Each number is 128 + 24 x the weight over the matrix's rms, rounded and kept within 0 to 255. Layers, rows and columns count from 0. Numbers have three digits each.

# layer 4 attention query, 384x384, rms 0.0907, rows 0-58,64-122,128-186,192-250,256-314,320-377, columns 352-383
136113140143122110110105121170109103145111148121138124140136125137101128126135136108135122146149
119075138135127117117088120143131140143146106124139104146100151149126117137124157108146134131133
102110111118120111189110138142121132134106140112145122132133123132113138139085117120157145138156
119139162074118161194111124123104111158115110135104151110166107132130146110126076073147120161154
098114143067126137143104135095117152175126145163153162121139111116154138120165072151133136170152
125143110132124145119129129114122152141123133115119171121164143117104116121139167133099131125128
151154164148142122124127143184124155126141080128122176110142155116102140132108147136133117106156
119147113121125133109153137059117129091164095160175134122100118088187126134134165104114141122139
146163131126134117104125130096133138110121134137114110139102133111159134124156148138122133111099
138148118154121143101125118119124123122110135150152161114171122135140124130179119155122131124114
151137134103123118106135127130134114137114132149131148125138092118163124119151128135166133115111
167115134144122120119132123161143131145131133121106122112139153135142121122139099117149118119140
144177133108124098114161097151151135162104090096092112096140130126158117068104122140128080112135
075139168104124109115117119159146120146090151145096113127110160154111113100092143103133113136130
140082146153143158172125127085138113114138154138122134148116178146140122123104167111139136162119
127108105154135118072109125133121135147116153122123172142130140153120131118147121148107108134134
101123146109110103168133119136124108151139109141160155148196138152121119084176113124084112161135
124117140141132106111152128129140135101134112156098160094051077129151122141063084120110121109138
146161132126119141115139127142108159125150119140172179134168104133147130118171120150109140154150
098174124143137143112106136102132103137126121166110099109139112112174132137159152158160125091108
154139142115117126122098114105133104130118123113121100142112136129129125073095156133156127103118
105095150125141155138144132159131097115118124131136115124100109148077135109111141113143159123137
155090125117108155142149127156127138123149093080140115146115166114108133110201097127092112129087
119151154116102122143155117153111126153096096123115152155140104196083134125129155133158112086139
103154122166101134138116120143121119114104144171107125140158098129142113158115128113122139119126
131122133107112120126162126193110141152148120123088105137121142155137106122085054112158125148141
110123095132126092114144123096128105142117159134104124138117104124139115177091061116140126132143
107121091130099117124171135157105116160124136126101100123138141120109133124180109142092127126134
131121118105106116111133123171127123169140114060126135122196153133138125105130112094153114153133
108137140142136130165161143147120169131144170071126160127116117090145137122164158148124145128108
124121125108141135103136131155124086140114106136112104135159153141123129114125115127109120127140
141121133119105123128141126145120113174112090143143092113092110145090118101111139138130117134134
117160074100111136129124110128109136166133127087107091126129145125124119149120141112110122133150
165128137158134130085160126137113162124115142104123118101150136085149121137133152160093134129096
114124123169138117142122117102125135131125135108123080141131099112152145110145139127141137126126
145138148116127145167138130107142079114117119179135109132131136121102125123141108109085119107129
069134104107133123129151123125130107131122137130090078128054128133156118146170101138119120099122
136117149131138114146124142121138159131146152163157100145118142133135143142122122139094136112143
117112155095114102126139115135136115166126134086141083130140101123111132115120144093142098121113
135120160153118135078106122119113137103137104092126193128127140138162128129075155104159154130108
116110142093134166109145133151128120109140118112134133134133131092157122127124165100116129099105
148153139128124114126096124127152137162131121152130092131120100139102128153112148102160129134165
174123116114126110112105119145120101128139130117136153099116137142116124123112143112117119140112
110158150082131102119143116128143131144153112099110143111099112124128113122154117124129124119133
158119070143168127147101131123149125098141132131114146124138149132124136114108092157169131126154
134091139132124126133106126121110118135116094088116131141118107122079130120097176145152117119128
135139121109127152119123137139125123179147168129122111125138086104190129118140122188113141141139
121144112142131116107130139133114156161126117106120128109144134119106140117155102150105123113118
112112123096117131140102121130121149113125123142148153143108128132120136129125118049145120155114
179117149126111110146133125134139138150140173108136149123093138111168109152108160119135139142098
142116153170127077148152122126123144145108112144113147110125134137170121116140153122122139127162
113136145081131144121104127105134111090110106107111141131128130122136127154077183126145138147106
127115111155137131110151117112118121077129124119106136131130151142095128116122133123096123132142
147123125132126072174148117133129127171106150117100126108188172149141132180184137088135115103155
135163135123102136091119131147130073129126095117149133129107173143131128142112097093089120103103
135110143178142150125122132113116149143134138140142141139166120126109130119136164091088150107121
158116143155129127122134131156116142125174106149135153122154118150084139145102151161148137124163
121121139121129141153099120172130143119117108146130158111122121133119137154110114071114103152128
135111151073127111142116120133134104136151129088111131131088114149120128133094118097128139113144
144143122146121138100128129113142121139111090106119116139155113106157131136091140152147148117153
152175139134122157113121128123139159136105151105138098131096169108118133136075127095128135121129
107148098130128168124137127082130112131129145114120117106124124098092126135141119102125137097109
103117107114151149084105119094115159194149192153134110109168138095110149098147148095126133136128
099125126085136158099144133101152146133157170137160128129116107089118130127103139139118126129110
142126124152133119174100133146138085109136115116163114149129098144138129120127150114144123149143
125138125139128091159136119150133155119116119170102142143113121121155125131155137144140124113118
141121164139103136123140133134122128138125105077144138141107098120124139124175121123077122110131
138082099141117112108124130128119154132102123110072133113162095132088133105164105129159116129158
099100127133117089159156133152124073114097081164145166133134133139148137155119116143140115165145
132161058085094132141132125103166152123107157134136128142145158146125143125148171123179111130115
157133105113123128135145129124123157144134115130117138124121122161151119088159108137161105107139
118117183119103124144149128136125112063114051116141112144144095161162120183117140177124123136113
117107129085116097113144133149128142090121028108114170109119118164147108139135114172104098154119
109178089118137139106152146121125095113102154127082138140123151122074135167122135116090148122130
128089124154139124119137117121119125187131127113155132144147113110131122112132117142147121123094
126150142067118133109123122173144113121123118152147129097121174145143133149155117146134114141117
137118168119097118146155126133102100118113113128215127128183114147114131127139098110092125158129
142082117128124113116131126184115130119124094139094134122134114139177115139126159103098123130135
119120112141134117174145148165112132109134132119128147149138133168121124147127131172109129128147
107102122107137156156110143114131173124119099152163140131115125150099137167120114115102121115129
121093118104132124110110125133130115115133119098129123105083141113125131151099141092115132115131
143132155154116120117108118122128146163126174157135172119118082153163135140105118056176150141149
118113137120140138143130121118130155153122108122102128117104117111086114115117118106156122117131
104083140083145139158137136121138158101144120128105143117115112128086142128136063152110104112136
101125147173118130137123142135154115155106132119128137144106132100149136137099102137123126076121
120121131103138153118113130139118142160110141127087097134135127145117129124137097094155131128150
152109119120104129120093141060145133113136108115126134119115144109119134161120128118165130124138
137151124151139156136166139095129135085132106165102133151112135144151135133128100185112119138105
153095128145114129146152143121105115169110117124118124165184110135134134109099098118134135109147
128149122144119153135109135130147085133122096076131142130088112136115124085133134164174134106099
142104136180118134124139124132133137107127160044126123129172167122172116146125104134171128161113
157165129131123108123116130095114149139148100088137125134121115100108143152180105160143154099116
128095152096105111158106131124130106126130133141142113148148138135124120143136161148135137204126
153130095129109120138126114108112112167125139120136173115142129099155133121178157113134111129128
111152093122129135111110135119106101137123098130081143123102080101149127150145133037077147103135
125127132147143115106119128151137133146126152148169182116092156116101124150140134098164115094153
141107121141135137133141119087147066116122112098127120141072178140161127126159133144120125128146
112144122070116136109121129133140151128134106134126155130102158118154129169136149137116150160094
112128141119125081121141114162145163154114140135095136124135145129109140096093135114141101146128
131124107123126091183119128133122121140129148140120130119149142143101135108134110137130133151124
131136125141141115163134134087122094155139156136147105132095140114146138098120130175124124120086
111120134122132123132085138151150151118112111079121158129153116128100136129141157118112123108138
093106116153122104143129135127110113139138087138122156115130096123090115098138117130120111104092
080132142127097129121166121154103154146097110143101090109078111144182114119105114133087119116129
149140123113128133146126125112128106140143143092114178108115114125111139123160158138091126156115
147091129094096116107111124171136103159115145141180118135104106104163140127164108099142114119140
117123125121129169118148131145147116126135131127144085135139143150117139163095086086171149138115
129132136143111150156137109144120106113123142152110108115115137127128127110117133176121127097123
127124139089131111122105120126150158131108125131112115130141142117107135094133118098159111145126
113103150096118118132071145129141178104112104147134106123110147154109127149128137116144112113159
120084149199137136141121122107124137143112101096165168140155059137093141119114133089114143134163
142134127101116131164141136127141083136132104133130108130137162124142136153109073115208116143110
086149140101130137101165136148131182100105126099140177132097116147145122107083129135092139128098
160163108174142130103136124102127106121151146129095113121145122093140117107126141114114123168130
150103121123120114142107142143111127099125148114101145109134123151133121103145114132137130173132
108154127119130132148130139107128171106150130147099139146097109128196125158117109134134128103132
118138151141148140096100117125119094100110125114155131123099133152141114153088121144104135150122
153138138166138150145136124154107140143137131108161137123097108105185128089163116154121129104126
108130069076134165121095132143119143055156111158129131122120136126129135077116131121098113152132
125166161145132130125088118103135098116121092171102108106129140143142134142064155109162113181123
148092080179130113113168134126121109108128129131131145141156100171137132147215079113063120057114
188096102158145121108169120155131126113159143121161178137123115121161110118199124129094139139136
129134129193122120103096125130143126132122175082112106142126174074135134169160189173177138118106
143120141099114126095111123125131116128125124114101119140110138118115119118133094172177139115127
127137127177120113131169143156128135126130114121138142146095107137132128120120150134084143105106
136081104124118109141135114103124110123135158098076115139146142122133125126133092151134093142132
115108161135113089140106125130135102118121120144102145124141141134090126107115117095112134153101
145156136129148147082045114149148166140125163101151130113097134161129122123076167150104134102126
147172100121113111148068145074110096208129127176079080130179122122105128187129148159148123058142
136140087102125119089118144080142151145121133144110044108097155093149105152181133143086155154117
155180145100134140151110144090135177116105092107092099124113124094129120165066109148118151180130
091154152115145103118060147098133173090102094167128123071140118167101122168091102117097122123112
122145131107119122113163127132120084129132142126131152116133126118103136131149117121117128112112
102138121107130177135129134155114132138139141120119108128135084137104132135120114132171145119106
144145162110112129115100124126146137170107114114090119131149104131146122123113115114130116141120
130150145131125107094123123134113116131123150120109133116129157128135115086127181116125133147146
117146147144141126149179130132105176158130110155106152101149082154126140123138109126111126112127
147136111122119153138155122118117157074141092129112128130119133147087138143141112143134137131118
092130135103134116142160123107127132141129110127116111139076138158132137142126101113158139141131
142153144126127135110131134139126118206116166143102107125169129098133130122138185164089131130112
091099165087129130122126125132141146141131138105103106141116144119154130154119143125111127156142
141102085156132136121159119107129122128137115170112093131118114136134121101109138120108114086119
163117153123135126096088122158148110114106146131117135114144137092121110118131108107140125126134
129125144139124120093112134121136112119122140099123114143117123105129137160139146104111147133132
149122132119134129113120132117137142152112130132136136126133140117177131093133125131143128108149
106141157145118138083116139124105109098124134130087144117089107145129132095164113128094136136125
103174163138106129124096139135141149096120137143120121127086175138160128121161103201179145118147
087101160090115149115138116149137126197138128146147136101142108109157115087147139108136133130107
129100134129126132145167125164139126109130156105172122129126112112127127127138105141129118126122
114095105171109160132126130146127109123138146115145141138117127090136122127116138121173136110129
170143138138151116136117110080101141145140164175146134126178077117168126145159102141122139136132
144170149140118145161133126137124106090146121113160125123108106159170116140139131110112123115136
143151091151138149129134123145111169152168155148124180112141108105137137141161097137131131135162
086172086094108143147145130130134078115099127109155140160134100117147123095162146148126128114127
131158085116133157101121121130133126173129137113116103144088157117150129123113113127130140184123
132092097153114115118120121137103109101108131134151150119129108098100143169141113120122108100107
158151151157130129130186122128143099106137106161175106138122179086137139124149130137124120068130
089149144140115122128136136118109128122140138137133131126151106174095127103104136097151112141141
137135158164131145146154136117123152124128125124133130127140125124093142109073131137123126149105
147075108160132098141175132135139088083149134081127112146154123127086126129136147142088110118094
112178121131126112138109133148145143129113103152087139133146098113160128103151137139093121142134
112107119148130093142099129131118157127141145110128114102122144117158112115101128109130116127122
126117140143109089154116130142160182140120107131129121126162141128100120143100156144133138115131
070126118136130141144152121118147123149144099167134132120150118120160130138135113134146129139108
154135160137101138127112125137113137106122126146079142143138139122145126130117096111137123126140
119104146113124162143126131147129117109123162121134076144117116116167136149179110082114129128114
081132169110122154124176111129130095084123125104149140111129108105120128107096148153126158103104
103142143112140109139122141131122155147114106138129138140165123154052146119122131093141127130132
108112139154130113139104118143141155125133129069097134147124130121149134080140150121135110119120
131111107139144108117142132136119163142105121141119135116133166174112136132130123134069145138134
081064123127138125129135122158140147138143159103135097142117147097142123146091183121128119164127
142149073123104142150117131119130163137111119102138089139140155146118131108161117124115120126130
124153142137139150149117134086143107113127143153164130131133159133137125130144164115103149149113
131146104102127153093142122150132092155128124101169133129149141133158122092128145143115115135115
140149146125136120104133132117112137079126111142168111147158151096113139126112117132103128095139
123122123108117123138162137124124164129125136140131134117134174110079128144143097112168126127091
116142104110140099104125121120126130153136165118100152119143115116145127141125155120130127123150
131113126158155111118108145109142243097183093155124161157167080184198139071120080147094119255102
080137107124126145202115126137141154161159115155065123126138139141077132178128089070131131102159
122120138133124160155088119138142094206107124093113122139098182094107142133103167134132147086151
098091133152148106111131101156122118185113166126132106127095104128162123117123139112135136092155
135119160135135156114124110114122140160162131127155150135122164128103139108140126133094165134159
116152120154162145123116136117097146112162123126168105124142144121105141124186128127107114121133
119105149190159155114096120101128139194138135204159113129178207136098149082124124136168109125126
152157150120130104143109130124115114133141133119144136115162141158148144161144179136093131145132
149156149144106148109164121132137121121117125095118127156124150092143125074091199165121157155104
091112101120157104061163142144155164091105127150088151110155043150144136117140118089084109175101
094093078101097110135147134119137096161095141128067137132125140091085125141061154116154111138118
093139117091127111128188130118136131114104141108128130134099072070155117123072111170151113096110
146139075090117106120159150094105112080127105085091135125105124158149137149135109195092122144096
074142112076105090169151159095175100147118133089117118113156122119131123120122081194118097127087
122089109119140136165132136150106175059131077127111167130157163121139144092164146131095149124143
150079116127124161122099129125134147143155173153154132121122096135101123112099113105124127098112
124094108146111114142156128154121141110111098138116124110109115151149125138160095082107120101133
122123153156138116140110125095145103167133159149145100146127152100135129138133142131124125111130
115121117147116128116145129117147148121137139074117123101096105122151125142148144085130118126136
121135160115146151129132123080129179140137167120141136142168124109147121117090129212119121168128
128089162140133140162106119164136095072130050073129155132106122138142135144128125105149134107129
117124145139128150135101129102118120134152133100119123137108122128094132144159132092124130160122
152142176165119114131114131132119116143116190144126117136099106135141124128106141118081148105154
189096150100141119121072134129152188133143127153076142132107146130093120139093122102122123175144
121108114138111088107133121110137086113146122122091185141049152140140125109130146112126132131125
123107112122134108159163131131114124122104110118126141130144140178106108133118144173154132132110
095127156136122137151118118116140092165132107124150123157113088163192133095085164153140107101122
122128132165125105132163133129099155136105145121137103137158120095139125176146132136089127121125
134120117130162141123134128111120155143130134133146117128140093123082134117086096113129105142136
152075141139145103125112117113150126127127122151151163104128133117099133164128111088149131099128
123138098124124145127142144155126119118111128110121153137127140120121129154124130133064115140100
106132121095134119108096124139135135085143170106136099128123104104159119169144089129108133131137
096105140106127122123096136116129108127111136174142147123134109145136135128129103134122117139152
163174169098136120114098129095140117127166170090138121110071149097141137161122134127135127113133
093149134168146164136175139166151154074134029180176150124088130139097137130100176149144167114100
122167135192124111131150135186121152135113116152112149117082118156172109115114111105123125108126
147090133111123170126128131149150137127094118108147144112104119127107143118133119097140130136139
127189109148135172164106130128131122109130111119105162124124144165127146140115161127147119137149
120090126089101115132137126177128122140124174096130135110181103128109130095138103090160149136094
115102106086134146102148123111129168099127144100161141117118151139133121096106096109150113131108
113105125099109134147140131105137116128118142140152123116165118140133120118145145124135146165131
102155146151129130119158132165124080104106116161076185129121109162138128131117107115137126142113
139094132158126155105113112105122128128129125096133158113092153140128136106128157116128116109141
167112130072141123108148115071151146139119156150109131108115143147153136109083096137142102123096
114175133095126081112159126108138107125130151141110097137143175121173130157175143128120128149124
103156124131150150127136145116145089141125155141149108124130098129124159140109132140129153112159
162138124138136099147133118109112156077157119143121161121096189126106131117115140091132142131118
073116104167116111121164127128141108138128110155127137130114112129102113082071132112140131154126
162152110116128136127146131143137131160094124143168135135154139142093131153084123161195121158153
111133130188132139098126132117122116117106098122101178124123081142110128098160155155117138147093
128099111150142108120073129117125066187096140101099112121119125104142121101134148138108148140134
134137110116105139158126144155138092117109081124119138137108110129110130106161124177077126134130
118110151127092151128158133174139121104127129143134153133131112123146130127139151151121130131125
104149122090114115145111129150129152089126072101165183122109160146119117132064172179117142131120
141131122123128130117171136147116140081143135185103135159076125155140124087154122116151116121111
085131167154142151168142125138118115116137120109122172159112126093158127121141149167152140152118
159132120098130147140128113156134149136123130126095097131130153117145124110108091083156131124145
179165083082105165114149123131115167105137107095077112126058128135186119115151155139095129111130
138094123149127155130137126115124139109129148096128129119099116137141136096173120155144124112120
098123107119139171158109147122122139077137105147097128146136149103104144083124139166122150201119
107140134106122157109134130141113146145127112144146145142084122153156135117116118116106136135121
130118132145117125122122111125125102139111129127131150106139142134108115168117134122126118107129
140117093154106120124108129126136110123144118144186114132130154143155123174145089180131128099142
163125111146137119115118117118124118178154140084115112131126149140132122141145130137101121138141
141110160162118113111103126124119108110160167135110114139145141129151121139128117111110147159118
162101130125125140132097112117108128143125125148107108141113116146112134112118102151145113145107
111094109144126135106131134115119132154131152150129145133138124130134130103132158119185121142148
134149160104143169139095138110128173081140131141112138131119123113102134097126128149118133139105
136119130139128103142120134097118135090122114143117140131083134090139132142079104119129129152120
066132135113141102136157117150126115123103109110140160119105124123127126158073126092147135116124
103118102100132104151172128130120084116136139112130126143104146118143119130101118131149146133131
114102123105123102145163121147135075130138122098117172116111120117149119117107118132152120141123
134111140093106132174162142153126106081119088099117136137090101097144115128100149183174127127096
147131148172104130112123123172134149096122091110130135107086157146120121142137127136136137116135
164119106132118128146123130149129142145118143141139115126147129115101128109129138137053177121111
157138116145146179118143135129135147127150088109140171119132115136114141097112140134164126137126
131154149182139111129107125113134076196134183080104142148124210100141137122086101126131135126135
098081153121107167136150123152151138111122119162136175141113103118092130113112081166110115093114
136177136152156131128105127096147175131124129131127126104178146104132143092097148135101129116122
134085135146152122119135125165160122107105097068166177122114133133106134151109107157149130102135
109156110161131127116101131121136071113131125106127101135115108127073133105099147111090132128128
147136140138114110140123123109125140165161153114134104125143113146165126106133144145136119126129
127100138085144134133100136091147121188118144179173106137125152117081123173072106130068124176147
125128137152112114100146120138144125097125131083103165130082130156140109156112099194212142154146
105114113131108174121145146158125123094123041193136157119071121171125121145179136154154125144127
127125133154133141089121138109124133088137067121111153120106122149174132130156134123133121135140
082136095138127133127136131163126101129146105094174134143092109090095112106115136137078128105127
116108106125123121120106136133130116131116128144156149128122140127105139145136150133069130129113
126132111147127128114133123100125074193165179134125102138126139119128137137097134110091125165133
105103098112124101093150127120139129113140123105115151123112120132096108132098179089123116132127
081133108102145126101130133125139159136134136108162144120155164131138127151094132091104127086119
132147117070125118136083129131122140160125125144131126124143145134111133159161116172093130148123
156123134112147088103138114120138072126139101172108118121162114113137136133165098127109136098152
118109101156116166158123133120116125098115116113140122136129125156122135095145166134170118078108
154129123111111096099122118151116171136135110157115136119126099174139119139136099128126119083113
153101083135127151163107135144157147138116094104119128121150107122080124094149125125135131110101
103145164104132141137129131121131094090124081106131138118113130132151128113135148082189126124148
131103125122115116121094118142127141160145160082092109120144106125123132109151161118126138117126
146115126102119160160131129116128121120128075126140141116099122128147114101132123156120117146130
132097122105120118145136139105127087139136133135130103122182134114128134133124112171092139191141
145123116129116125142175136107117101135114133180130167107113121145151127134138106089109123145120
111143142124145159126142124150114139122115131127154157118114110138130137080077151131149100084108
149136127120140136109143128131153115105135138126115141120149133123185134099132146130108112116129
155129123152113073117137122126120107137123178112108160119127151093161132138162131137154139129119
120154152120132127129135124118145167099125165125124078130114113108137132144109159056165126094118
140104139109123145125135124119135111128126113123107107109151149133137125099159147083130113150119
117127154094130086133151127111146130167132114108155144116104129130113136132086133150148133130132
187128106126149111113139124090121176165143146169106151113174124129090126102126109094135118150134
084150157125139156122113143144130107095120069174170145112105092163110136131164130149123131106143
132079102136132164146119138143123139159113153144115163098104111147118130109150128115131135152119
136141148129099148168147130116114090107116069153082131122160154157133128118162137123116115166129
140120132172113140129118136152114147128120087136143181143146125173133125133137163089134116120106
086117128131120148136100130131149126143111103170115152120129115140170106139153155136146128140119
122108103117129111124137140164136174159131118151171163124119148131115150105149137113140109106149
117103179145115148148126129101127141121120149095123127149114155103171111135113110116116112137138
151114124113128115134124117137136086131145152105105162136158150134126124122105120133135114146154
105165095095118142123119131127121153137120149116093104111155145151138127145139110112124131126109
141147133117137140126130125158121133087096072126123100141143113170096141090120116185126125124121
126082107108136132123119125145141108133140149146184161142127149136166134134145119125094121093139
155125084163130131143145141133108119114146094095100147134122082175109129119101124095135111103123
150166117152124133150117121138118122097178106131151122096136163117105127122132102086105124119116
101156127143133129098134132081116127111175148130128096109092154085120141097096147118113134096100
103089114169136140130153128117114128065155136117104149138077171101119146108121160161115142149109
135180118145140153133130134098138116085142094160132082137145135098099130106151126151156153150119
145136068133151129139089150142156174179136134105152117153141111105135142108134111147245141130112
099171101089131126118090117180123140087110121134115157152109107113097122116119135093160121149134
123111121176120153150104127094137107132121109124129109138099080107162119118135138121146148133140
088097146118147112132109134195138124132110146131130096150160122139142128152186092128123143156134
140124099130144132143154111125150125124116115105074121116113149151146124124139138131197109152108
107117118068120119114126128118130121125133110116123131119092155113167125120139114164131143149133
124124159069108152136122138165143138117107051089148119136159105152098114189115100156122119135129
089165179070125114118101138177151119158099063085163175087127112182140116130152148175145089078125
137121102141124137124105140075141134068118141140094105142120166116087120170105115107177141058136
162136115158114147145129128128120149160140085153105113115150096147124128117141126101143123127121
131134144114111081122137121179104116130127136076170127130105108160118129133127099141079122128114
144134118126128142132130127100141090109117146116080123130075108131185120115147176097134122134130
087116153133136140121145141094146147144153112106124095139120112135124127161094124103141108102128
122105142134139181141155127106141136119112148151152157138179130114140142123133098133128128081141
155098145100122109114115127136125130103137150091106134109101128124141117163106080134089120104124
080120108114124101090069122112141074111119081115145109141107090099095133129116135132090142085190
141124158161134136131101130120133153184106160147133163127127074130157129110147138087129125122137
120091131133136138107134141111105083115135130120129100134196138142107139125101155130123125183125
142079168109132111084107124141158150150123122102129134117116121119093114171113077138117133142135
119162124152120120170119135181119120130125057191097136134127088157152121136111096129150160127161
133126183126137115132094134121133099168122115144138129129115138135108131145166155137105123089134
160103114119128090103096123176153122125134128167180144133157161145113109149123141095127126153171
137134127143145183123121130130126090150126122142102127152109104158142129130139136155139133166123
095103121171147107127112131131128113116141119151128141135158134149094122090168142074130126153148
122113111146139117166146134120106123126114133099109140119121136129154122146152126132148107138098
123165126156120090125141127115137120110112167149095131138112173125129139210141141144145125081130
132099120121140129152155107163143166119128186138149197123155171118185136124159125124160121182119
120099098173140098151117126110148137130138134105097134136124103122162119144161124200093136162103
153135143150138138181095136143129137097155125170118106163140129138114130125100153122162138152143
126155117100125127140167137154120140051143123094179133137106105157137129110146084114143139104094
151206078129130129121144128083147098116118128135116184116113112136146130104163094114138113097138
122114134149145145123096133136115131071141100142142150149143174152139135071117137160198125162098
149125120138119137106098126116131117154126228133151109136179125118118128113148189118142119096135
113132146147127125110097129157146163110102082116126119142139174151102142121130146152077139149135
115120124125111089107151134135123144140140142101119163126095102127075125144180085141143131095122
190132141169121139146157144133123122136112139099114156147168132122164151128148090126159121109116
100101112112141125110154133126137113153103111131163092107138114114106125115113135105136123068118
162146153151121120130102122104116104110127123127134159117134139140171118122113135126132113122137
130109133119139120076111125112113100127127140134119103117084131104140120123133135154109136124120
121154148150145083110129127134144143107143138103127105130154156110134118131089194156086136146131
130108120158127115158153136119109166164144132117136149130137137125123127110177118117091128103114
136146096092110087108116121116153106129126130079086145134086116088098127168115067152136132108137
101155137135130152177086129101136104097109103141164135119129091142076134137090100124098130110121
126110104141126144103118134124107170118126080143129126114186101121134137153103118104178119085139
096102154150138126109141125163151149122148121073125154101146075140133131093212149143113120102132
133140108156099075159130133092116137154108128168091067127148183114103131145196162113130137117141
132153148104104097144144128170116143111138066125156146120121109153173132129070148161143135098138
078138118060122168143122146132123135036126087146112158106046098102129113157076143133172135138127
100149133135124154121132121151107067131125150137098138118100158136130134131106128101178124154123
115120146111130123123125128134126144160138117079128122141115119143141123111148127153151126170105
131098086177132152113120112165119150073110112146103114134105128096124138113134081138138136153135
107145116077091135112129131150146135097111102096069124134116109124149124138181175122122141142147
# layer 4 attention key, 64x384, rms 0.0678, rows 0-57, columns 352-383
115146123101111102136126121133126129123110124130144139141145117136133130117147153116131126104167
130118111113146116122125127110108127115137147130134128133140142147098132112136131163096147133125
105127126152155119147162110164142153142139147123119156135125119141144109099156125151144135138129
097115137130146135141151124144142129152125167098132169152111110083126102101136156118119161131145
112134125151125114164119148120124160093145099097091114139118157196102129152105138126118107145130
092139143117133102102135166102138139095107085144097118061130120158123125167070094162131091175167
170136142083173161152104079129135147133127134125124147098117127079160163158085135129121120099143
084124146122121141135143122074135126088129093170127150140103155151120130127085117139150138113117
120107113099150132138127149141118158134155149138124155110145139131132134111121105133097127136113
157111123115113139118129155120110124120116120109103088125124143124137147137113124105121137111111
109118160140114150117191130147118145100121106117137144149138158179108112122075086132094120128141
084130105140143149154142129098129130082129084126119123123110176138110119160117111141131116145119
100135112155149128153120136100089162101131127133141125103117156153127139191128138138145123114138
087134151138138095123155113162132130166113151139118137114101132147099083110113121097130139156164
108116159094137123150148121113129191133120126137138088094113166148115126141140121070156136153127
087091107119109167104154139121125128131090108094170087096133105163114129130113132118089104120112
148114127154090120160138135120122111117177143110102127156166131143131091108150150157080113128125
128089133100151127121162150138167120115104126146172147139140078085125146103141114133108133128136
135118129111125105139166110131136106117146093134154086138130160135173135124139090129132108108140
149166125155178130074135113089124093150108136148138106124194101086134131122154144134138113088098
189128163130125140157155119137104109152126133105143110085180128150117117071109122124139141137140
089140166172116107122111110131124122111115157137154116113124121142158157112140125131128145126130
142059122114084102123112128164120139151149100079141152119155164080155149117175123111148097109083
078116091117137150158144119127107155145133106158132172129136096124103172124098110100126111094115
112138127118135136159150141112104132181155115133167099107114103137135113127060125114129157149152
152128109152089143155134125124089147145125124181098164153126152181106133141133145133159150151124
109128067119146095117113124092107133145162139123115107154147119118161132122136125121108149137158
126165118139084127133158153126084153173086150158128140082111168125119120097129092115107136136138
142144097154113134130120136122156132152146134110185125153154119136130130151165122156119127107144
059143127133119148145155165142131158069130124135038085130115097144113116169119112180185140110093
135096107085114148091108130149118124133113149127117106129134136147131070121103158145105127147153
134130121077096116104149125139085096118134123147110114123097167106100136117137161145106137140142
111111112098125143102127126114093148159123125116140114134161135130116127142156139155121102127103
176142116090147134103098113108119156113134122133130105115148140089148128085170154168128111142111
125119117144159130100169156087102070161113172137118089131087155173134117168114080144097128110155
132118153080116102154142146153109130106109118143128107131145112118168098150122159111115086125131
097139070143115120131142122104090103120187131141126111117116104144124129106094081159110159079098
177124135129132102129091118095095093153109164153144151170104141156138131142112161124096172101151
128132132114143112084135133134144107138120118105098089140121152084180114169120123066099122150132
143090153197112107124138126142150129092125111092169127121077118144170076128094132127154192103129
156104144119113132129135130165150133135094123106131142114150131104136146130079148142139150097129
173137130119103138135070151134151159121142122191152114158098111111096111168139168101150154125170
122150147087109137118119122125132100157126141123129135151113152127157113166104131152126124149114
129131137116112121091116145160130122076131142105107145163175128132172094101133097101141140143146
163099079114158133105129130113132129114135117109127101109142108130097114083131085130139076147158
113158092099118119135105115128152134133101144117097112194110123099166134140128138137119131135162
158123104148109081142115130103105127111129104105162130145140091133175131117123134188136146120133
151159124107147144144118125118131141112094113134118131122136136129116116114122130152151101133146
129115143119131127147107139110134139088143120099100089105091142140127122148131161040144115130139
161122191101135097152110125145131145157132148134094117105058125132200097143147107134130139114077
123156166144120099142152100120125151135136078150152148126141145146165123175092157092090136135121
114128150123141144130135100114130092095161091124128158118097133126133122133157153146132157160142
099081138149108113159135122119109088112137153132118143159129149128091103137143120113089148099119
156111117166138095219100122122129114138106144115153079105116140161121103174142135122095137176156
095102109171086136098158114166141128128138133084122161100134158089097128144128121126101160140111
182109159136127136115118130140120199151135122155104141102207125171152119110124115122104119119135
125119114113150134085114111117114130173134141138118122112150127137074166126123158121141169139135
127121130139147114154131129166134133098125127116124156085147153139142118138101094094109107135130